Weights of a small GPT-style language model, trained from scratch on English Wikipedia: 96.9M parameters.
Each number is 128 + 24 x the weight over its row's rms, rounded and kept within 0 to 255. Layers, rows and columns count from 0. Numbers have three digits each. The size before them is the row's rms in percent of the matrix's.

# layer 4 attention output (transposed), 640x640, rms 0.034, rows 173-195, columns 160-239
086:145147103102119177127158116093129108124129121129147117125131105145125126135132147092133105096134148158131109126166092118122146148124128115127126125087114127089178135136125098216077114139133143140157136116131098119136103062158116141130127097
087:124125102105139147134120125135151126111126121130133106108136116118109083134138182134137072095129125107140087111165106117107108165112135164156158129136126128093163117171102088153142104159157159112119121116137119118111091068138100154105160108
085:121152091135153109123114131122136164124121146122129137151137144140100119127130134136131150181124152109129156104169119158151124153166146109134125118104096148146101079088145169074149091113113107090160135177072167094163084157151126118118132127
079:112116139141139099107115125130095094141124144131149104129125169119100161128096124169147126146117121124133131148168137087157115168096133130099196116129175147148120127119139137113081127122097086118156124131144190112145120168112130127155127112
084:104101142143163126130076130138134098117144097133113105122122140163118163104152122140136117156140122149121147115111146128113060042127152119113152093149177128170132120116126147141128117124158139138127118120106169121134125117132131159099140147
099:157145097111112084130167105124130135106173122113135087114138132120155101143109157085124100100152146137151127112184126070142150175146094136105118161088086126109136094132109099139135110145148171131127145114172120146137104091120127129129139114
092:103125151151102137125068162124131107160101102127108152102112110149099136139138102130137156173146123118082065131094124147116088113131158105120144143139178129175106151124130135108182166109103061151105106156120113092119159166126126126126126153
091:118138122088116134150166102136112144140142116104114091108122110126129078142134156095117099083124145122157139153130148082092118164133143155162153141124132122080140161148094096174100129199176186148118123075185111149109137101148107141116129123
086:123174146121130132162135118151115110120122108111150100111122137099100130120115194107111108176110124113153134135123128127158120110105118112124123121093117144129118125110093151108143110093133144113143162142112105138175150111108167142116149143
081:159113115116128107117169129130152121150160107108130084101161136121140135133140148134129117133136127085170122102093106106110082141142111103116161114125101165166149128130132122125168138128162098154126137120126108093095155102129100135129139104
089:121092107105139132137136087140137123108125113114163135152142154141179159145112177133126108119089118130142141141145091115085116104121110155126136130143144107120167150163115149164101128150144147116128127098143121153114128089113123112126106106
081:113127155133146125159152149164176138161109082131133134105129106118097110110108078178168147111123105144149100156141149154107124159102143109130099129103124143140068104125137152102155129126135115108135143154136148132126145105151110166152144109
106:133126078129118125116156080123127112105183161124128107158105155121155111122129170093131077124150150111132130063170121098128146150133118155125116139123093099110163131133119095144085099145140191103151150118142152155154103111129118138125157115
080:128163112112122155140117132135159143089142129125091120081137109111077111167140112097140077131148152125109082120098098144141115178128144137138106134119141144140185141155108090161144136126199165115091149105136119105168107055168101134134146170
089:147095130158111135130116098143116144154134116118136152125148109102131136155150112114120115118079121111161122114069119119130131129145100113147141148160098131147127185140095133152110115130179121107131112082130102128069140175115102123138107149
081:095161168120138176134161165138174163087121109084130128106137103141071154147127117124122096147131131164139116145150085113106110143103106082126110118133159139162112101103134102130114184086152073107099113117129130141154112115160090108139108171
093:121100119158183127125149131090137115120124107110144077151154113162120134116106057142146127128163106131160128113175134148138136141145151066101134129159075158119097118141131127132112106124142104115145122093141157105134113143117137121176152147
089:110149133119099103130129131188106147113095136131089134105114109117132160142166153156057134127084094116129134134095115120110107086117124150128132140111174143124163230147106114150128133126136155131113121121115109112106192105121106157104120170
086:157109112152134116142132121148117128121116157134172098166129174098156142145104084130129104122119105084128175109166116088163151100163121123137149142127074128106075150126128128124117114154077177095130131139145087160139133145079163155106120107
088:084129137131129141127116130144140156105112122142140157157134126130127130137120146116121134140147092152160142124184177114147118116134141146080052105154114128108096121077140161122175148120138150136119142187116153143139086158147160119154086131
086:135145129152172137104129163139166137110107111143112150161180140114128110131106126097094150171159128132156127124147140130149115134123155130114085113118086152101096116118110114134149146138105102120118127154109101118124142168123148116166082140
087:161127112125180135088121122131117098144145167103157135176154122141144112177117137131143141155192123139127139139126134122153108163169124112101135125148101130128119058142138120079089076108132184109112109102165151126132083139105130139131108142
091:111092115115129082140153093126103131118120140131118077186094140143169164122136125109085123182106154135090105121104118125096151096134156164129110156097112117121116126126110158130095139160119125113096133152159090137120127109146167134134166122
# layer 4 attention value, 640x640, rms 0.0417, rows 174-195, columns 160-239
088:143130167152108111112140139074105175082098169115132117161131142144155150143123104138141184128149136135118171144126145142141149119119136105089096131165143153129114096123122138144105173109134130161132141130090174153137142111153131097122124131
088:120095185123122131098133148121138098103121113147110156117111095085138097154140097134141129143134113145162125157099120136116116093107133156106132113166135115141145120152129059138098143135109148091104116107177131196124174159087146183142100105
086:132112114163121135135136109116114131169170116121134135130123152162154080105122094110116134115130158158111065087176145144121126087101132119188131161155133108132092093138129122118161120102128132152106167140092151174092120140178131055109143106
089:150125138129128124153141157139105138102099140148125177107127102142102079148140117174114142117095106123114114126148129113110140165133099136130146166169093120111109122128142114127158137157078136111115145117143108145148196109178124085169143136
098:112147130132127145158126090125107167124133123098111141129110155109118144129095120138166120132135140097138134113089096138114117078151118177170104100141147145179123142157136163127080148133172138108132113130088141085133114154151123129138115107
088:111111111082144130098143114087127138133102100151155155136198122173118116118120111170108081092107111123133154104163162135121170156136165118140105112153126143092170153145121145124160114170110152122116093104176171157170128110101120140137144084
091:140138093147174131182099144144132121088132137144112120165144130139129173166130140144144178116150125083114180113128104119189112115089127150080118170134140167160152099172147115132081137080139118088099162113104146091128150157122140106137127130
091:102127126095152095135123134090177113126147133147091129155116142169126115110141095113114169112123115128101148121115109129088150128133098152136121084100063109120101115113167115130124137179128147144124081155137091124140100124155146135126136097
086:103139148140122114128117133105145143123161162144121117114145120106096141136123118123113099100122127127133137135150103133084145139096149145121131134153107142076089115114142159134102129107081143091164109137145151177115100137149159143156123109
090:131146099149140143130137143151139102120160145155100132126098126155130067136149101106108129121161151154107123095128170143150140141104127107145090152130122150131094125093113128130109121128112117172120102116081122134102110158188144111168128106
086:139116157112132145093120144063068152125158116116155070119178153156117136128094166081096130123134135106112143095145120107113104109111085126168146107150129144113154126103146111119108128098124118171147120103139124134125115184073128101103133161
100:137172151156114119157104140148137175105102117160118125103144149119153131169107076147158141146095145140142115201137137144152121123131111125146105142174124114153117106129094154139100181108158184130100133133112155101110147125171147085152124107
087:115127120112106106120136113085103148115097123114154108164116144097135112109174138168102138129138086123162167121164140113106150059124137107106120161142104108072116115125141161143093165147097061150163145125133123146122158175118155134129127117
088:130138082119093122164112148151115075118136096138088125120122103154147137164130131161123110134128111137116109106174154121122124152141146171087122137107146116129117136145112135123138129126141151177124120130097138113120095093136127095162146126
088:128141139114139028132149082124113140145103090181131117142164115102143111113135115126144136141126137107144119098087129149137136144134148115105135157118112170092157137133144165148199100158111137093100077124130116140130124166113134147131140130
096:095124183120153132149111129116065153139140171129146126113089120095098138156189226153126118106082139130119125079073133121145077167128146122144158144109166145135146118118125081120167165135146192136200120120090107185127129142150123103167119122
091:112111131134117153136102120060173096149129124151163181150119128138121131102145132152111144137134134112101118128145197120114146181108123122082116142117093082130103132115110170128134138124154086142139119127142139123141095131176115106118155126
094:109124119156120156141138146157152104108125133092096143114132099158135125125160150100149119149142148138122126134096135167084102123124110173137154123122150110178126132113141127145115125103155142135113113117099161134139112154115113091154110124
091:137127145073113101116137116143111121163163100154141092122129106149118140116110122146122125162060097100092130145070095135099137154129115083133151105142087110115174129113134135127171102142094133109137134106109102147139164107113100118112148156
091:157136083109165150115116131159134127140151148109133143103101122110128136136169117117144107094120126135119189147110075135111147143132094109134096153161137099146134146132172122094151138129140143158139138119137098118122173122151108184116140139
092:140131114124143134144137110120174119166100142137167156106105159104101096117131119151171139121115110093145144182166119107118189121127122125106120132149119136130137135142121163122196149111149081130138140138108128146169199133097141111141172156
087:137142164163124186102116114110133136101125142134156159102154129097141111103079165171104138058124142090120144106117170112133151116119148071135164116130116130144169119162105126108165161129148110100154131122129144094106134175117120143111112145
# layer 4 attention query, 640x640, rms 0.0454, rows 192-255, columns 160-239
086:104116141101098157126139120107138130183128127112128150102147105141164163170121111128135168058117136114113134176080145110136168152142103100156092132144123123132153111158141143123119128128114121170133135143137147178159159134124150119118126155
093:157132147117145116123175169122122157115165116131114107105113143083105143120145091124121138101175144136119102104118145136168118133138135143099126126138126120151165123146143168116142126139120143118108149108149080104135134121129112117133086099
102:126090140153140136126107164135105120109110095131155111111176129129080082156123099117143132122117143138146101122091122117125121125134188097167117108105167140167121134147110134131124143122141121123141089122171113115104128121159139151105146150
090:113169097147132145113126099127144084102190126137171109115126153139133122133108159116109121188161144153125133156097115117077138102132130137084113114133179184149127135116151146141171136070109138124075146120119114123106121114102115124135130125
097:089115115106171156131139081072140132125128106090173121121184162166141116164148104150119166116113126136162133116133165122096125100154159139096097079122151156134098118098139148103137081136156123121090157151080118113098124133117098144066086188
096:142128143138111109142148135131141082153116102136120108142200140158194172102113135109094138127109136149145144119129080158125147116150167119164119129085166056088125149174117113138103145148144110127130107130112063121105113135168144182103145154
089:133180109106115163119121106093124131081125164115124160133108132101101182142175108157122148085134151094107123129100132127120144124126105180114101105131138124166156106115093143133137125144088134121126169113086122120146133136103114131141121114
088:114139116146104085154119141131139108121132159161151129135080113134118137160129210124093143149105113104112142139114100114093146106129112125147142106139102136142127087115100131141133107142139138092093133115153118131172132151075143132109091115
092:156144116124125094126138118104063124151125136109152098098152150116127123096122104159113075128113089118101187101121132110145153152144147120159161138116150123131142128162070135116098146127103099140178107118092166125121127151105154169112138135
097:139144133078155207113152111104082117130170126129138134146164139131109113131134163154154135155165100140139126176117131102105156094121105121130124049137127121095149109086115163136092121154105123102087122124119127145145191101088096119079069130
087:127156115124115137150164170139125113108090149094179113114125111119171137109099147124125150117135172110153158148100102142084120078128130140114130147114157088116126155163160127113145102167138116109061106111134100122142111105161119105100138141
091:077156131106105135111135127096108141113123138142142119155144125166111147144120143117131110114136196078107097149074161137130138107133130089145111099146115111120173126156128114142138117151124129101111152121094159137127098104118121136092146146
083:168103149170119152128154138129141132132135108097117098127137167159129186095109153104150133107120124172142174088152115161099123126119163092115142147107100119099110110145163123121110167148124113120120125133144071120116109166154139129150115159
091:118083137117178107138144115175126139110135136148182137143133133163130135117090166163118151137126111134161166098069103103103160128127153072155139123120111127064129115124090091096144133148097146113130108133125141137158151135122120157106113107
095:141138133131124156111139137181147113112119107110098138112155132078170113119151147105092161123108102145149146142134135131121114116159108195069150137112161115104134146164129152110152153115114126142133145138078136123098095100153136130115129115
089:125099095160098113091097138174138129099111155129109115113111133132113119103136114124155126148145096148150138070130134113090117106106145131097144170119129144158085146070104136137147078152148118099124120101161093114171101107108144105165078090
087:117139108103097102154144105108139087140126125119132135101117148118129160127104119117096146145157151106101085131175170180117117111118100157102136164139136100169103158128163136122153134127138125153105133119115158105067055115131110143126130151
084:114098097101087118169131179110132147104154112128100141068105106133140125128127117141123097122160115138128142150141135126106154124133117160128118166117105098114155134116141076127157145125087136176115127121144117143130109161171101109132119137
100:147130125110160104145175139107130100132116127151086133102095092078152129100130148111155133124179154148118171162138103128152146156117075139101125153124151123098117105155146139126156093136097124159111087154121181156134130131143154124118141164
085:156135127154106100154115176102205127109162123111137154105114126121126179142086114118151114103128161110125149130072142139142155109132127143117135158114106136113116127127125175104115098112104166135136151143103135112164128117071092168096108171
095:145090105158124156112081081128131170140124120130127108095164118152118088126176136129166123088094111166123116100136138114146119168067108095138103162155115124120149117136069109134105150135130138126180141118119169144104150152114125094145183130
087:133113141127140082123153120133118090121166153119148154182051078169142133104135152144107135138143144156103142108153123137120164105117135102122098113135123109112108126153084060129129113166134105163112159143120159153119145141088152099087130145
082:123160136066101108122153098099106142128140133118110135129139126103130169113124147155147077109133131116116075183147166093115157111130066128122119091103135129138126118123122127140125117104105121110125121133128145143172133121112101112122081136
081:144135134074144122092119103119145141107098092153145131118161132135145099134122088150156113090102101123096124141104137078139128139123118115152146097155111100147137133135070114159114124124119140151133113116151131165144158124124146131146132164
080:153113137127159117118110129139111137131133143113191131126100118142125122128101148087150143136139118153137115104148118109116080131124151131115129153139086091109098159093147113151107118127144093162124063124156096104123146140134138116114120118
094:106141103140085097131125139171075142117107136141108122132128166118129107118177170128119104156136164126114144129092111100060136101147123138128174146155151095096110121137117125107119147129086140112107139127127126122072081117109162137133152131
092:124147153095161157093148134091116149099124108106103157140092123112093157141155120171079137186094099126119130116156133145140092120128137178137106130100151129109129133099163158090131144134120110128103135167110121091109121064173090135159097120
091:150114143124146114139188143103132121158137128109081127165156089099138133145099121093115103100141152161104145130145148112122134125135127126130155156141121099111098090167105110134123124136130150159142135137143124157123145135132140123127184112
093:122117148153099124149088109088088095144093108163158101132172155177092114147129092163109087141121140113127139168138188129128149134126129107136157112104077086123163126146111095152128165114116117106100133119133105127112088114129141136127172177
095:127123106140151111140121179116138127115165135109180102101159123159166122087119101166102136095135151122140136068126118104139117137133119114116097124151149127143164133092123142128147130134154113126136124142126098120131107140115102136102127127
092:132132136124093141135168114118108079118122122081057162112139166116112127128149161107124132134147171141081107132109151128109157145093077148087130109123172095135177121118108163127102122147118119121145134128116094136099103109120114127108139165
090:122167161111099119117121101105136158155138114122126140108209120108177128135083086151126117123161153123116122142151177110116145139119100145150115152103098119131162158140142107112146160125119108151151130108108173149106122099153132124131138138
094:144128121198123115101139075143149163119135158108106137112119132139135149120183152160139141122110135100124137108099123144098143123118098123108133108157060132108145110132122056127122138127119141107136166144172090124128131119099116086151124148
089:115164108182114122157152110126107144163120145123145104170157117154159136118142133121102124101087113189108159101128097171088087138148145100131160165117139108130107151146145060129105151125114145146144108129083135131123136139178153141137165101
105:141124122178094133124098148174100140135109117149099112136113123120127146125150161146109112124106137134118135175107099133137112122102141117103118148129113124126148146131096106130119151099129132169158094118140115136107113147147112068136128136
097:132157107163131145173115132106090125118174095122135086102135146078129164100129097122101112123085129154147129121101112164159073156100122130093080120133157099110179138161134138112109138107169140144144134113120129112125140148159142106128102128
096:106125086125152155100114137110114172091118154148130090114111129153149130129143143139087140124114110134151175103123163113127102116123083142094182123124162129160103114071101119156113150065137150087135119114114110091133164140088118127105100106
092:130130126109182153072142092101126137125166125112126149129131112123101097122124095141085163169135090121124144137134130125159105113140111143121139112129089166121151105084096153149147090135120098136138138119113152166152111147114130142138076104
084:155095146168168123135105179118153136159172122115139115135148133121145080121064109098102180182154096153142135148158130142133114146123154104145140175133136142107126124160154108126118138145139115146153079155148093102137119127157121136156152063
094:079148120115104144139052113125119106119108123149132133120137131135140144154112116152104117117120128129137128186087128098123112081134134144136137132101129137155148141131144138125086148154168114115121140130120145144135146144108141136139152135
098:152135157140168172122132130107145108130089106123095143164122146115114157136129151094144126142135130157132122120156124119145150160119122156113117093130144129159155113082137157160162134106128153129133077138138110137120110150145119102128107143
094:125142130078096125175153126107105080119142113121075133147177150119145151126153096138100135150151177106123122143121140133139169117122136093100143104154136124158131148102139152108081148146132148123153106111113102115075091143120128100102130118
091:144145137109106149106140190129123143102122130134129125193094156140135123112125096131155135114133130090110138062132088134150127113147144124124136102137151149154160124123202113103128095089097103111101137137141102089165166105147115135131100132
093:134110156119154130163137136149125108134167123125115141157122151153135116093112177151135125183128101161102152107155116120112148151113107116138128138081110147082129129112144090125124118165111131110112158109188113150163171162152113126166103101
092:116121127135129124093124096143113123134093155113154120139129120120147133167157139098140148098137132134154147137091121114123124063133114135141098123095162104122149091121164167108127120077151143093099128138112117127110112125118134126129138148
090:128148107110165112127146149155134130122145119099124139147156143088144168085114118094138128094131140130127174154138117094165143077157053117101122183126117110087095128131155150137143099148133146096152132131140140124145101147157115132125077169
085:110122090087131105124082096125123129088108112153147114116126133151149073138142092118133135156124130082136110140113152083112143109134122102150181109090156120134119134117091169125130088125154135132131142119115138118101124131132148121122128156
094:141129098130153138084135130083144107130172146113090135141096121102143098125093131142111171119177097108158117128114139118173136160142104137165100117144111133155168118150124113148196113146160171161134148107124119111145114141107124127145142098
096:147127102111116150145125105170143104120135158107137145157052138141109126094169191162119143160112104158148141082121113140102091086122121189076149124139132124151121146065145126107134148151129125091040123174159080090150072120130129120123110080
096:142143102112166158109124095095122156136134077126124094143120115088122136166107086133167131086121110111149100180090169114171146142122177161124115114111088141115150128145141131164103117122139139100150151165137079130179139098166087123143118123
094:118101103089147116119147118157104173115122144134111109108207136121148113125120152134087120139113141135136145176117171116126165139103162136154131144177092135107127143115102134147145111135104160087138124109154095118103102168130090109137098159
092:132123147096117089146126133133089163155108113127144126159146122119118102111154138116106087126121145174120159123141162147094134113130102084111122149152156098114069114145148118122112139106103115132141122137072138127067082124123147131071120106
096:140178137115113082081112129151114122100114162148134126131098140113118125159120170119109112165167120123127117127131081147107180098162115151067111111157151128179114133092187117097138119101091122118088129132139133107162073105115150153140119136
098:143139139150107142129128134158155129132105164115134124118084107101138139176122118099123154105131105105149094140138118140146117110101126179097077190110131143190129109110137111141123118098178111129140080133104113163130139133120145073126119095
094:159080141119146153116167051090163111123162142106119168143152073154128109163147127155129168126143117187095141173151125133133162122129077154147120082139120138110120118097134084128146104150100116127125130116160124126115141140156134135164118131
092:120128134136155111117139108110185118130085128120096130088185129147100125112094092111137147134112144129144135162152148134147152125131170123145136160113134127121079145147079138114152094103117085139130112140164123118136103139108138149149188148
095:127088137143125126117134137090193157144143077135168124101132143137122112100100102128151156126123076153119126122124157126166164165138137111193133161107124110092102134137126118099142144124130136177156124147134156145129101181113121134131130137
084:108145128088131127147171138079103099100191133131154128114106109110128115165112098136133146125140144135091101154156146120148139098117114152119099112129167131147119116183150122133133140112141162154118114118100176139134135087104152127097112117
085:113145104154130058115121138160100152092104155131140098128133138160159115105157195137097071137127126089139141125121106144082100104131125151127106146150154124174145123104092126131132158129139146126145149133130104117115130105122123109139126100
097:106154159079109149072157094121137176073124149135136120127081101108089122154145100133161087086148128076100109173088161090181172146121113126127127136136091165126108170081141116124161143110123125135137156149114143120147101114100070123123135147
083:105105144100112157204168156075167102143133082141127127105124117173156126126111122103154132118163137132118146170117110144184134160115110148108114146108168169120091127120146133112138111114115103200179100152096207127107130135129095140077135098
087:095122084130102098144127130178113153131149067173158126111119123146149122127105089110125078121142107077122114142086162109139168129144144109189125097105132128115120168103079137159131119127134116111177150117130139137170158131085117119138106134
093:149121153145143123154143141143179119149109121119154121107157148170107145109078117078118168143115164152143118121134132148118113101144147165105127132137178131119073134163158148135168153124172117150122096119137155142126078117112161152096169140
088:138116145115108134152172113101109116108104136132115121163140138145108142164111167058134083155133138121087148137152105155144132114134161103115139134142126159140083141122135111165149086105074135151133100155147119110135105117140120113145171124
# layer 4 attention key, 640x640, rms 0.0449, rows 192-255, columns 160-239
088:109158161184163118140096131116141130168130106148104127109130105137083144119138092132142111150076142147161130114113156170124148142085084111155053121138116143142082195124160154078111130139145124111175116107156170133128118147209080149118146122
086:114118111082146129096136135099136093115100129152136148142094146124158121132119147117087138158121095127137152114130102110121149151162152143114183133128112133142109118155072084157117115119107165129125116131162108144125086140091172148132101130
099:147127128093127140157136122159119195109143128128114139153168154140163111109148151096138162117142124110129137142119080099104114083107134142112157155099124144065154139100095140151104203148135128144120135155141140118067112123118164081148128104
089:139151111107079118136117117106097121112106144142141092109120107098114137134159129160097124103144121122131123127119141120122154174133097117129185117114108123105160108151094183179145144136115121079103125092112111133130134126045114110068098072
103:135135125122129113117107129088142149128158153111116123128136128149122100155112125118139130104124164114131151118101124176108111135081143147131122127124126124125148137118101143120145147145158123141157154113105136140126130139113117100105134109
097:153116152112125128149146111160140138136137137117146144147142126167164142124125130136110133122150112100088128127147148093133144094157118164138166164120141147090134113123135142156097161102120114111116124172132093154112120130137124113119120123
088:084138121131170109084095140088151113167140133123114124131129120133107140141128137143130113134111151129149146130104121174146126142109138115138094162146114127123124153132114150093164115129149147130135131111113125134131106151149125149116128111
094:080127121175147144105081152098118112120145115140126116079116121127104165147099102127153115107144126160155098097145169124132125151158149122127055130112076145144103141098148171090112090128114114119104141154126140129145166136135137145137123120
091:114141140110124129101105142147140138112154117141152152150160145112162161121105147110143120102120118141140147132180133121072120112152162112141151116154115127111129134113150117100148124132121124106146168185143133123139163135123109165140106096
103:120151142150131118121107106114114130127114136161103128132124111133129125136124090104141120130136106091152136147136125089160123136154143125114136151125127118144134108125101135189150129133143106134151146065117094140143135128133134149102123119
090:131120126112103137123134123113154128113109139123116107105105129138159096143140121151104134173150100143095132181134139094139145142150126102125189151123116151123133081170132121181127149123115105097135125088137109143137159120134143146129074141
091:074176111137145124096101145116130164156145174131084159105139104160131160153135112127126140146123175140118130118108132189124119129144134118143085133146128129121107159110128168099120113138125127151159114097113131137117112161135118117140125079
087:171131141129128115131200140142170117108120149123113121135135141142112104141144126136131138134145100129125123134099159120126142089104112105102195100124120133112111129121130100116109169099115094140127103157143139102169103130110138137125119162
091:115146119167138131143109164124162111142167100157111127069164113130126111130093120152168097103181143138178105120150125157172134143145145139165038114152115134142135160121179160109119121089115102124131126153109121111182144133165129162114138107
098:149135143117111149143181125155127156118078135121120113106101127152186123113174126144089137121141091114092140135118127105144136140132133102125174134112142124119144104135101114158153154127155119119134118171132141113146112091114114106139120140
103:156086133118118120111146124139147130133124102141165101106112108097121092125116147132120146108119087131123145100125120067164120101153108155106159123142115116152103134143137133186139137128093078123133099076146124135140117133096153150165121143
084:130127117080144079070115101131163162139123123105143119104141156095126159167120161148113126108133119142105148096123167149133119132168141135119115112107136158101080146111110129091142130161128151117126133138149145135099115120093149138160132151
092:124112140145112121094132149132128102124106132120102106121154131130093115152141132138117132136126150150134116141130124154136154153117163123117112098117105156161136125114164141067119111148164120109110114206114155130135127128130090151117126145
098:107152111133118126167160146141159096173102125143083138135106147092101126119170132100103118150158108137128132146070134150177140137094106104097170143124171126162141097158130106131116139124111124105165084117087133171126118111154133132114129138
096:120147124114147134104107133135140148150137124126077114141132122131133152139129159152172107140110165140127133127126136199143125145104144113141105110121111133147126145157125146063110105128153118119076148112103126150119138135140146142086137144
097:146126143149098101128128133139112119121125134142115110192136113117130133145097157139143149133118124133103116117104129095098113108080124147156160146134123132121128115117135102173149115145122122099126109057156134141104130129106192094128140153
083:107124107121115128107137136143127111135128136137136111099137105083128146125102107137124096109140096121114113144139137175175118110135107146152087136121104145134107179090154138115134128156131133124125101092119125140140121143100118178173154139
088:086163134146134121119117137124111140139142150144098194106129152148129154161131126116141111127143176137163135142163140156153122109137128121101083129134116157125112171128130136103114130130126123145128127175097133079119139154159102151118116136
090:102138127170124122124110147136106124159135124116117148121113100166144153148120114113133092111127125131118138120149132104129119129152123141125075137154147150137151131114145105107111113140127119155130135158154117117119138135157123120144127104
091:147096086102116139175122125148136121104093112126152129128122152129134108134125121145088118121155054168124129120132107096149131126150139144105164113090152132149125086143123106179101113122136129081132117104148131140137129108102157123115147140
092:113138172115142143123159124131119130105108135145174099131118115113115110164135117133158148117152130146135116168149129123159156101133104152108190091146117121103146126094146136146116121124118118108160176134072099114157135142113133105129093149
102:099116153081116155113129114126112135108102131106106128159121115121123099131162122118103138140130132130145133124126123169094139129079142081088163106135165124120135141120138106098116145104148173108138156169124123108124139096108126109130127153
093:141142148146148113112145115142139119104102121140135143109151108158116121111140116110126120163104064173119108136098129135127136141151080149111113185109163132151094124131133131109123110109133145125176069162098127160151124139155125170146119110
098:151091163116111126137124139150124144104131168141138136161140128153144135152120116109125136148117091111107101157127137090077127116119127118153195186123147136116154121104136102164146121127120137114114157103134105115111121113118135085127138123
096:145108101098113112111093113151150155119163137132150138122133117163157143161089131161110139145128129120156165121178104144112100126112161141162129110102076144136140136112175139067136104175138104140109205105154159124129146141077127080087123087
095:124140160092136174131108102127129121158102144135133141147149120147143108146150142096082123129117103114118132148142138095120151142127091119124192138126145140146140145145067113214136120124131156131141108066130112142107134126100108143140131146
088:113147138156143155152128136158149149117066127156096109123145107146153136132116128102122133129116159075110104164126153147126138096105143089121172130157166127105116140107116100087108162146143137127173133132111101113115101116137113114117144144
097:151085120136136116127099118098109090149104129137144125135120101123072124111092140156142139111128110157126119089113142150150155156104090124144080107131095114142122150099155138142157115099104115117118124073152156143183119147128086153125137109
093:153138131141104144111176129140102113111147138115155120146127107118146112109129158135100141118139090101123142130152120137131130108093102139124164118112145146104135148142151108179117108146133117153147128068161129139137140113089118133161116118
104:136112128150068124154106130126095111095115129103160136126139132122122115128160160134139125146173116145125112122161121096132125133139083117130135112111129126093115147103134112163113116136158103108122115096141147116129148160128115105119137146
103:125110146148122121158138121131090116145152120127129138132115140105115156112138167124113121139154174129120133108145134169099121129102162115120128128133156139133115143132137114099103118146128156119118135125152153124097165139133130141088126161
094:119126186122139131131154161092147178101130130120129123123118110123166140157120171148114127107134124104123115097118092130101130169133128192148140119122101131141154106136133132152100094150161141144070134141132109152167105107097126077120114100
092:108140135156131134102134139104132080153142128140162105119072115152127143094107088106158143094086157123144135111132130164104121098118146127141024119134106125141111130135138136075116103114112154135122154164123114107111147131152145141134144120
091:152128139091115156152170120129116115083093129120134134136141137148144125136127115088107118113135106131110114153138109078131136128130144133128193140146155109111133089157098143177123137113104126091113103151141123139106115080107129139124111141
095:123125140129128116110116153155098153108140131134138090141090130129176127154103115140131126130130151087143121116173135102102105089150116134141202161115093143115163130119127121183130126125129125100091136069145140129124166137132150079131133115
100:132142146162099106143115122133157141142106151112105149143115120145143173091163129095131151132140126112134122125120117105148158145168125129148146128115143125123162138150089176107132146096168130115162140191130120136112089112144123142074106148
097:110121147104139152091094125119118076112129187115128113120110136109110102140129122131133162120119114122141129119150129125103153136112104118114128105141126129146107155135127127102106112135103174121132145067110149158117158130105131142124142133
091:117114113103127119118138124145120104134101138135139119118106143129118111116160121116120122149168067109131153138111088134109152149138127138110127127140116121130104147160084137151181139150107088125146101150135155123119097102130128142089118148
091:155160139120128156150168086110124102125145145163119124128147171126116126101119097134132141133133116123173119140144104057163145111149151130139143124149131131149124121096138112142108145130090121079154092102105160155146109095098137136138124163
093:183125113104125128182171099118115154130096110130119134111119121148118094127157113143126153168139106105076110134129132088137182157145071125103143100136130094142143094140095108206110144124086142136160102067167146152128146124172109109125150147
092:110134125139163135160125159139164086130103128165103128096113138117149163116132171121101108128126128118129112100168112094142125133187149103113123127142121127116124107112146116119149158128122096127132120160128125128122124165135101130112095138
095:070142139147159129130132129123127140080160124146144109147126134140136146142122136134133130122139148132131138123148111106106108138163123122145121133123103116100125128129110129159088132126116159154129150136129109115129147101116127104131125097
097:136144113144140127162097129104133142133166123108128143105113110144094128139175078099121114135109116134134120151100127134153156190145134137149071131118140086179120126147125133182145104155114161123166075069138111151169118103125123133137141108
092:120116109085124166100137147110135106111125113080162112148118126144126109140137129139110148109129123113120124150098140115185143125144131132117166123138106135109145114110117173152128111118066088143155159144106101138157130099093142141133111171
093:139141151158075116135098124105125145116124129126092122133170130128146151149139146132102113184102119153128119101131105105130126112131157132163147160108105149106099121175109138158144139085137146155112115100158145124116120106147104144143123119
092:109094139143089149134121122128138136128095127099133108124139120165169088152162155089120151117132101137140136136134116144096116091139113158126176114120100136078102114153094139181085138111157178143099139138134103079132098155106148117119143137
091:153145113090141168102117132153158133075126155120158128119117143126159105123126156103101145113129089125152126172149119105143147139145102159108133132135134123088111115134124084135102145158150114103151140125104117112101107150040138136120139118
096:130110111098162143110118123164142141145129151131135116112108131131118124132118113108100113134144095125108159182144130144157144088134152133101188131107116125120117123166107141119140117106115094131121150155104116150080133117084147157124132126
094:137160116141116152101103121141093097148122117148131162097112119095070172138135128147130144121117128102128124145137135139189080168102105094175105133154120129153093168125127122107113098122116138155118090066131144141133114142133086096111132107
096:145133149175149146122164097134129116168106134136099107150131112172120139144134118128141134110075134102143089126089156139158139099083140104131098125101110120139097130126125145129134113105104117150142116130102140146119116141161112171120170187
091:156100135126100123180150132166146216136144120135121121131140139135129121083152110098111141150119116163121109171111131169131115129097138158116173125112148139115125136127091105114131177139125117116140129133146120106075128133136142136126102114
097:089137134129145115115170152113163178160149125139121147127142110159133124129098097140121108130121123144125100119081090139170115148126117156143093129151160135150119125112129134102120128106118154163127101156129102120131106132146108159158129103
087:088167128116144147096133148132126151108184121115117149140113136119119147171127129117161119152150150118130117144140129118112097186178161122125125137128098113141123136147140120156115143126131162143128131121107132143160154087113110127126162099
089:129107125127119169115097130152123116111074136119190152093088094090114107121122143151125132144111092163128104159156152128123119108154134117142122147154078141093132140100134179095126116139115102114149110162120115111131130143144148079140139115
091:103117112139153122134111130114124163124105144119092116109097111161089147105142153146148128093123086134153147172115091135154127168146098136158154156144121139143123133161109157189137162143147115163128122096135118089130119148129097116155177105
092:088163144148123141149121136114106159129120127107121104130150109112139145169117128139136116118142165121136125125118131176125142118052105130128078100160113110141126149112165112108127142113143163151119144164121147140111133116136108103064141117
090:121132116175150122143109152140120127138126105114121134142125129134148140131083126132155118119114153148160132121157104147083117140161153154104091087143076127129123148112133150093112115132126152131087153151144124108111150168111128131147118113
097:146124112108114127148177122136145154125140113132126152117129134122142137120158108102114163127137090128084113093120108110161126106121088132145136136109164113107132119146115155171137127151104124138109103097142131126109140107116150114125127123
098:158098150109096152123135107108161128134117141096171131144156138133126106127157154122104150111141099094114115144126146094130145131157131121102179158101111136093137136126105111214123124125134120147131133070154140117097151115098169145143161137